python train.py --norm="rmsnorm" --positions="rope" --attn_scale=0.215 --init_std_o=0.0317 --warmup_steps=23 --doc_mask=true --max_steps=13348
Each number is 200 + 30 x the weight over its row's rms, rounded and kept within 0 to 999. Layers, rows and columns count from 0. The size before them is the row's rms in percent of the matrix's.

# layer 11 attention key, 128x128, rms 0.202, rows 67-92, columns 0-63
071,227,162,186,240,186,181,201,180,135,156,232,135,167,163,183,181,203,222,154,217,214,180,196,196,236,172,232,159,181,192,212,204,206,172,187,219,193,210,209,179,257,210,194,171,198,216,197,143,157,191,233,262,171,221,244,215,262,221,204,243,231,184,247,212
085,201,181,201,194,214,209,204,199,150,231,225,180,201,194,238,216,188,206,205,269,202,210,166,209,212,208,157,249,160,218,211,188,182,198,186,196,184,199,249,201,184,229,199,238,230,230,224,152,198,194,150,304,207,244,195,199,157,188,216,165,214,252,207,244
083,138,269,253,205,126,166,181,210,192,225,180,208,170,233,230,210,183,234,216,217,173,213,190,263,187,216,203,163,216,144,163,261,198,200,206,201,178,172,198,219,176,197,182,233,175,203,208,230,164,151,227,162,235,162,189,240,179,197,200,171,223,207,152,207
081,198,153,174,192,216,163,197,205,171,212,139,193,175,196,186,172,198,243,211,206,228,199,287,189,192,162,217,195,164,222,218,193,236,169,235,211,215,188,201,180,224,179,159,177,161,220,174,186,162,171,186,227,155,197,237,217,213,208,185,203,218,250,256,224
075,213,176,161,166,239,176,151,174,199,166,189,182,222,202,203,206,197,185,201,223,220,168,271,191,183,170,231,179,127,184,156,226,227,175,220,197,153,221,258,169,229,155,223,217,186,184,267,250,192,194,176,162,254,153,261,203,134,196,226,200,211,152,201,244
094,222,235,235,201,184,219,213,189,217,216,244,218,176,175,232,159,165,211,116,230,240,218,226,176,239,195,217,199,207,228,211,167,215,199,188,225,145,246,184,185,203,194,223,177,215,221,192,156,172,189,192,246,213,214,191,165,243,219,190,188,223,199,181,177
088,205,206,236,203,194,255,238,243,167,271,198,158,194,236,238,169,195,231,148,213,204,214,195,225,180,184,252,159,220,172,203,239,187,159,194,222,240,217,179,210,234,222,178,222,254,148,220,212,159,215,209,225,148,160,172,214,176,220,240,201,194,208,228,193
101,202,197,163,207,179,220,200,199,189,203,244,199,204,211,186,172,167,153,238,138,181,205,159,212,217,172,192,126,258,250,193,190,212,222,172,237,179,216,246,231,209,210,155,211,202,239,180,161,272,240,188,206,201,264,171,241,174,217,207,221,202,200,176,205
112,211,205,163,195,211,196,210,187,161,199,204,203,173,178,275,190,176,176,173,189,199,173,175,163,225,178,201,174,195,200,173,146,186,194,179,238,184,245,205,180,238,195,219,213,230,201,214,174,177,215,140,286,195,247,205,169,258,196,198,199,196,260,197,223
099,217,214,200,211,154,178,215,168,238,177,173,173,179,206,174,221,189,211,213,181,229,219,190,192,210,196,220,262,250,266,220,229,188,257,256,172,235,183,197,222,188,204,176,180,175,150,189,212,191,190,270,241,202,211,192,163,194,164,125,204,168,186,203,201
112,191,195,186,220,210,158,150,169,160,235,199,156,166,204,225,184,176,187,182,189,208,178,245,190,203,193,232,186,193,225,252,214,204,172,246,231,201,183,195,212,233,158,229,171,148,239,179,188,206,203,179,247,262,241,216,192,282,183,237,193,235,227,225,172
107,220,215,222,223,181,239,191,178,150,182,222,184,219,214,206,205,192,129,276,216,200,224,195,191,263,190,175,148,235,247,202,228,207,156,209,238,221,210,212,187,197,183,171,230,219,199,205,159,223,164,279,187,231,272,197,223,263,200,194,202,213,191,184,250
118,202,222,184,202,186,209,137,144,240,222,217,205,201,216,191,274,185,248,188,216,190,211,179,184,188,213,201,184,166,215,185,215,270,125,154,154,159,170,192,218,211,203,214,219,245,179,213,200,226,173,256,209,180,193,191,203,180,232,175,174,241,171,175,213
105,177,177,183,194,225,243,216,232,132,175,189,140,175,267,214,187,253,181,242,175,205,222,203,183,239,205,203,195,227,226,175,162,196,207,196,174,230,251,239,193,246,169,246,183,202,180,169,194,190,194,214,200,195,214,201,216,277,222,262,184,196,216,268,181
110,180,220,192,214,187,192,182,209,210,202,174,201,125,170,194,280,198,221,224,201,184,209,165,226,202,170,203,177,253,164,183,188,242,152,202,203,177,190,205,153,208,200,172,158,199,215,217,164,202,153,204,154,202,245,222,170,227,245,199,245,193,179,226,205
097,149,158,205,156,166,200,203,162,202,162,206,205,188,166,119,219,269,168,242,228,159,200,217,231,185,153,203,254,228,225,154,206,231,163,222,160,198,146,198,145,221,164,254,242,228,214,225,206,243,179,175,232,142,218,196,167,214,220,201,178,218,149,217,228
106,185,162,220,230,216,238,185,165,226,203,181,182,187,193,162,239,222,124,250,180,211,248,168,217,205,246,189,194,208,245,159,192,224,204,193,171,224,210,252,146,169,222,161,167,235,222,174,202,218,177,247,189,190,226,186,272,175,240,147,211,197,191,237,204
123,170,279,213,155,173,204,195,186,194,201,237,223,173,170,237,275,195,248,231,198,206,232,167,143,159,204,194,183,213,201,194,223,199,196,188,226,159,183,200,229,169,247,246,266,195,159,203,150,212,197,209,205,195,234,162,234,160,211,163,261,166,246,181,172
104,221,186,216,200,264,222,195,193,210,162,145,176,195,192,194,237,181,173,170,210,148,249,208,169,159,182,258,166,216,182,158,190,223,214,139,252,209,216,217,173,243,197,189,172,190,168,190,154,208,214,125,195,219,229,194,187,217,182,180,228,151,211,214,164
095,148,155,173,192,238,229,212,183,169,232,181,155,210,186,219,192,153,171,175,184,232,202,190,166,225,223,179,148,240,221,228,205,195,185,151,203,195,216,223,206,201,187,182,207,154,264,181,157,241,178,198,196,203,255,198,187,206,217,206,242,172,254,209,166
117,219,237,193,175,230,159,217,246,168,255,167,244,168,221,190,155,216,191,188,165,238,184,215,203,203,207,238,172,222,195,163,215,191,196,205,183,238,184,162,220,183,197,194,137,140,231,175,190,196,215,178,205,241,205,242,170,170,183,261,201,179,231,218,175
095,206,195,177,237,210,220,200,157,175,209,231,227,189,195,195,273,204,170,222,232,198,245,207,196,244,170,208,225,199,223,174,159,251,190,187,220,200,192,194,125,215,223,230,199,170,213,240,190,203,131,155,184,181,210,211,197,252,207,270,212,207,184,205,177
105,249,143,227,195,185,216,194,163,243,139,202,215,147,191,167,230,214,152,201,196,186,236,205,218,146,228,169,196,159,131,209,210,212,154,213,195,189,193,152,210,152,229,196,191,237,199,226,185,222,155,196,224,206,216,205,237,215,215,170,193,135,201,243,174
118,153,167,221,196,193,159,208,217,159,169,203,229,214,188,193,190,210,196,180,221,212,206,140,171,180,218,242,247,189,219,204,197,222,199,212,220,201,216,157,192,134,216,199,152,227,203,216,190,222,206,146,182,184,184,170,166,193,213,197,213,148,199,217,166
107,208,195,190,146,246,180,194,165,207,206,151,202,161,200,224,262,209,242,232,215,233,233,214,227,207,221,167,181,226,223,234,243,211,174,153,216,142,194,172,176,172,249,192,204,239,152,215,170,213,233,199,158,161,226,177,221,160,230,163,159,236,219,223,225
105,229,225,201,181,149,208,197,212,255,250,207,200,223,237,184,166,200,235,143,206,203,168,208,185,140,243,230,151,186,200,173,231,177,199,169,194,173,175,197,220,220,219,159,194,240,188,159,173,215,169,194,262,172,252,241,230,185,219,233,210,199,190,221,187
# layer 11 attention query, 128x128, rms 0.201, rows 68-92, columns 0-63
069,196,241,239,218,168,205,213,189,217,224,200,285,204,185,171,177,214,231,182,241,187,200,219,177,183,179,261,144,217,201,188,172,249,210,187,212,235,234,187,149,230,223,193,176,156,166,185,231,235,145,130,178,161,173,163,191,215,203,206,230,227,199,152,145
085,173,182,186,230,201,208,216,226,174,164,212,178,219,216,180,194,259,207,179,186,222,179,153,153,240,183,176,243,226,215,241,150,211,202,213,174,181,223,254,153,172,236,194,213,232,185,186,178,179,246,217,185,219,267,186,191,233,187,230,197,144,185,208,196
100,205,250,182,210,209,208,143,146,213,187,184,204,265,191,214,200,128,190,184,220,176,172,233,189,197,168,226,200,175,211,212,242,163,208,190,227,181,212,166,172,293,159,228,152,159,196,131,200,158,139,148,229,238,182,228,172,193,204,203,218,262,248,198,222
075,197,205,236,256,195,157,232,206,206,206,218,199,240,190,240,213,215,160,248,201,179,166,178,210,191,188,166,191,244,209,210,217,184,182,184,170,178,141,198,200,177,153,174,219,199,238,219,204,184,157,189,210,193,205,133,216,234,189,172,189,207,219,208,128
082,209,243,187,238,153,203,170,234,248,177,149,177,194,215,206,201,228,223,196,167,174,239,219,204,194,215,238,170,191,164,238,262,200,204,192,254,188,183,179,201,240,224,157,228,202,217,167,152,153,170,230,208,118,271,219,174,181,233,209,229,227,176,235,213
099,160,197,205,169,208,204,200,187,232,189,169,193,169,175,116,192,163,160,254,167,206,193,259,210,186,214,215,195,165,217,245,202,220,186,190,235,246,161,180,225,265,172,204,185,143,198,175,220,223,160,244,206,219,174,207,185,156,218,170,180,255,220,162,218
118,213,164,184,171,200,234,220,231,170,181,226,170,191,159,168,169,256,184,183,145,188,229,148,226,192,225,146,214,143,207,179,193,213,240,201,190,191,226,227,157,187,250,162,210,223,238,168,173,231,218,285,215,194,234,165,203,228,167,188,216,198,160,193,197
097,122,201,154,235,192,169,182,211,250,222,209,217,123,251,132,197,148,215,189,194,211,263,223,167,242,240,240,219,168,170,270,237,191,227,172,209,200,186,196,266,242,217,216,182,158,171,158,206,198,188,232,202,245,187,265,176,161,212,212,219,223,217,255,184
110,195,161,184,132,181,183,214,226,188,200,220,178,177,224,214,189,215,168,226,215,227,206,161,211,211,248,164,125,219,229,205,166,214,209,176,255,234,174,201,237,210,239,231,226,217,179,268,157,219,209,262,217,181,240,213,196,220,208,236,133,208,216,231,177
108,214,224,174,141,215,215,166,210,178,149,189,225,231,175,264,168,238,237,171,214,171,173,201,210,210,144,220,115,195,157,224,172,194,227,148,232,226,241,144,177,205,184,203,245,221,201,211,216,183,189,143,228,202,175,168,207,180,193,190,198,161,200,195,212
107,240,220,238,191,229,203,146,183,164,171,204,149,236,163,206,223,158,239,225,161,192,180,201,177,228,181,209,216,206,236,165,216,242,193,217,198,206,218,155,196,281,208,235,194,210,220,221,148,154,172,231,217,231,175,171,191,223,250,239,144,229,229,278,204
108,241,190,209,211,213,188,241,242,168,183,217,236,207,213,222,242,219,169,180,203,141,175,166,222,183,241,167,197,267,217,160,213,234,229,186,190,156,185,226,177,131,209,170,162,225,243,204,212,195,194,217,171,183,203,120,171,176,207,210,204,198,249,168,175
109,168,255,198,195,216,276,161,176,201,195,160,207,212,180,184,252,203,281,251,211,188,162,218,199,165,161,156,186,198,141,194,178,194,145,195,183,181,227,179,192,278,200,205,229,218,175,178,216,205,202,186,178,216,231,208,237,162,181,176,203,238,233,187,224
109,187,210,245,221,266,199,203,239,193,221,207,206,188,203,200,232,157,170,165,189,192,176,136,223,191,213,217,249,208,226,148,145,241,202,232,169,187,210,200,152,209,178,203,172,166,230,144,172,206,217,193,159,224,200,114,176,217,162,171,199,201,228,170,200
107,210,220,217,206,238,217,182,155,214,179,126,176,148,215,132,250,181,215,205,213,203,242,212,196,217,193,179,228,207,212,174,196,198,179,188,179,206,177,219,234,177,159,272,217,222,181,211,224,177,203,172,189,193,181,208,182,238,209,211,196,212,199,206,239
095,245,168,244,166,236,201,227,216,185,190,192,239,203,179,224,240,208,197,210,156,203,168,192,213,218,137,161,222,214,171,168,210,226,165,157,155,162,221,198,185,148,203,214,183,213,272,185,207,207,190,169,135,173,185,174,201,165,199,218,176,200,214,182,233
108,182,229,184,147,195,226,175,172,186,206,205,213,261,186,217,281,221,206,206,210,175,162,199,215,179,268,187,201,184,208,175,212,253,185,217,157,196,230,190,137,185,186,195,234,196,151,234,226,190,210,174,175,221,228,152,194,192,233,240,219,294,191,207,212
097,237,144,141,216,270,227,251,216,231,210,202,243,183,198,227,180,226,186,200,207,205,169,221,257,199,204,197,179,193,242,155,158,254,251,179,191,206,208,197,108,176,203,210,240,216,225,234,250,152,195,223,241,199,246,162,182,175,221,203,164,194,221,221,196
101,200,195,169,190,176,193,185,198,188,174,199,151,218,151,192,231,200,198,218,215,172,162,215,197,234,259,273,214,208,216,231,156,246,148,210,260,235,162,190,184,214,246,221,187,240,190,214,191,182,218,138,168,246,175,194,233,178,151,223,171,236,211,220,220
111,224,196,194,230,164,171,220,229,160,206,212,144,220,185,186,123,195,235,174,147,163,251,181,218,182,262,249,203,159,207,226,196,215,245,208,219,263,207,174,206,204,234,222,166,213,222,227,215,127,240,162,240,185,210,202,173,189,192,216,205,225,189,186,206
109,157,187,155,177,207,214,197,154,209,144,197,268,199,187,138,229,167,234,205,259,210,216,178,183,191,206,172,189,201,178,204,208,179,175,169,210,207,190,225,179,227,178,187,185,214,175,220,215,220,201,248,181,179,236,235,226,167,213,127,251,209,191,174,208
101,218,226,196,225,238,267,216,201,198,231,226,247,147,173,186,230,182,212,262,149,151,196,221,181,195,205,177,187,212,221,164,177,196,196,238,188,159,202,252,202,158,176,243,152,187,198,177,208,201,148,221,168,138,215,163,169,207,216,211,235,141,203,224,183
108,198,205,195,210,213,222,145,251,177,195,152,179,219,168,200,183,204,168,165,231,187,226,191,205,165,175,249,183,180,221,238,157,169,207,260,200,175,142,204,130,177,188,209,198,217,167,229,201,255,164,194,223,254,169,189,165,198,192,206,176,179,207,174,154
108,161,237,201,213,207,231,180,177,199,194,190,218,175,195,200,267,207,184,186,137,105,208,208,163,202,242,208,143,155,211,211,236,185,181,225,162,257,162,177,165,165,198,178,199,234,166,190,194,200,212,161,159,208,178,162,210,186,197,228,148,245,174,229,227
106,214,188,280,229,174,233,205,179,212,207,206,165,176,228,152,154,203,215,211,199,190,183,231,251,196,182,241,196,180,276,164,173,197,213,223,160,251,263,229,211,221,190,239,229,186,208,250,237,173,219,221,219,180,221,210,132,220,223,165,222,240,159,220,223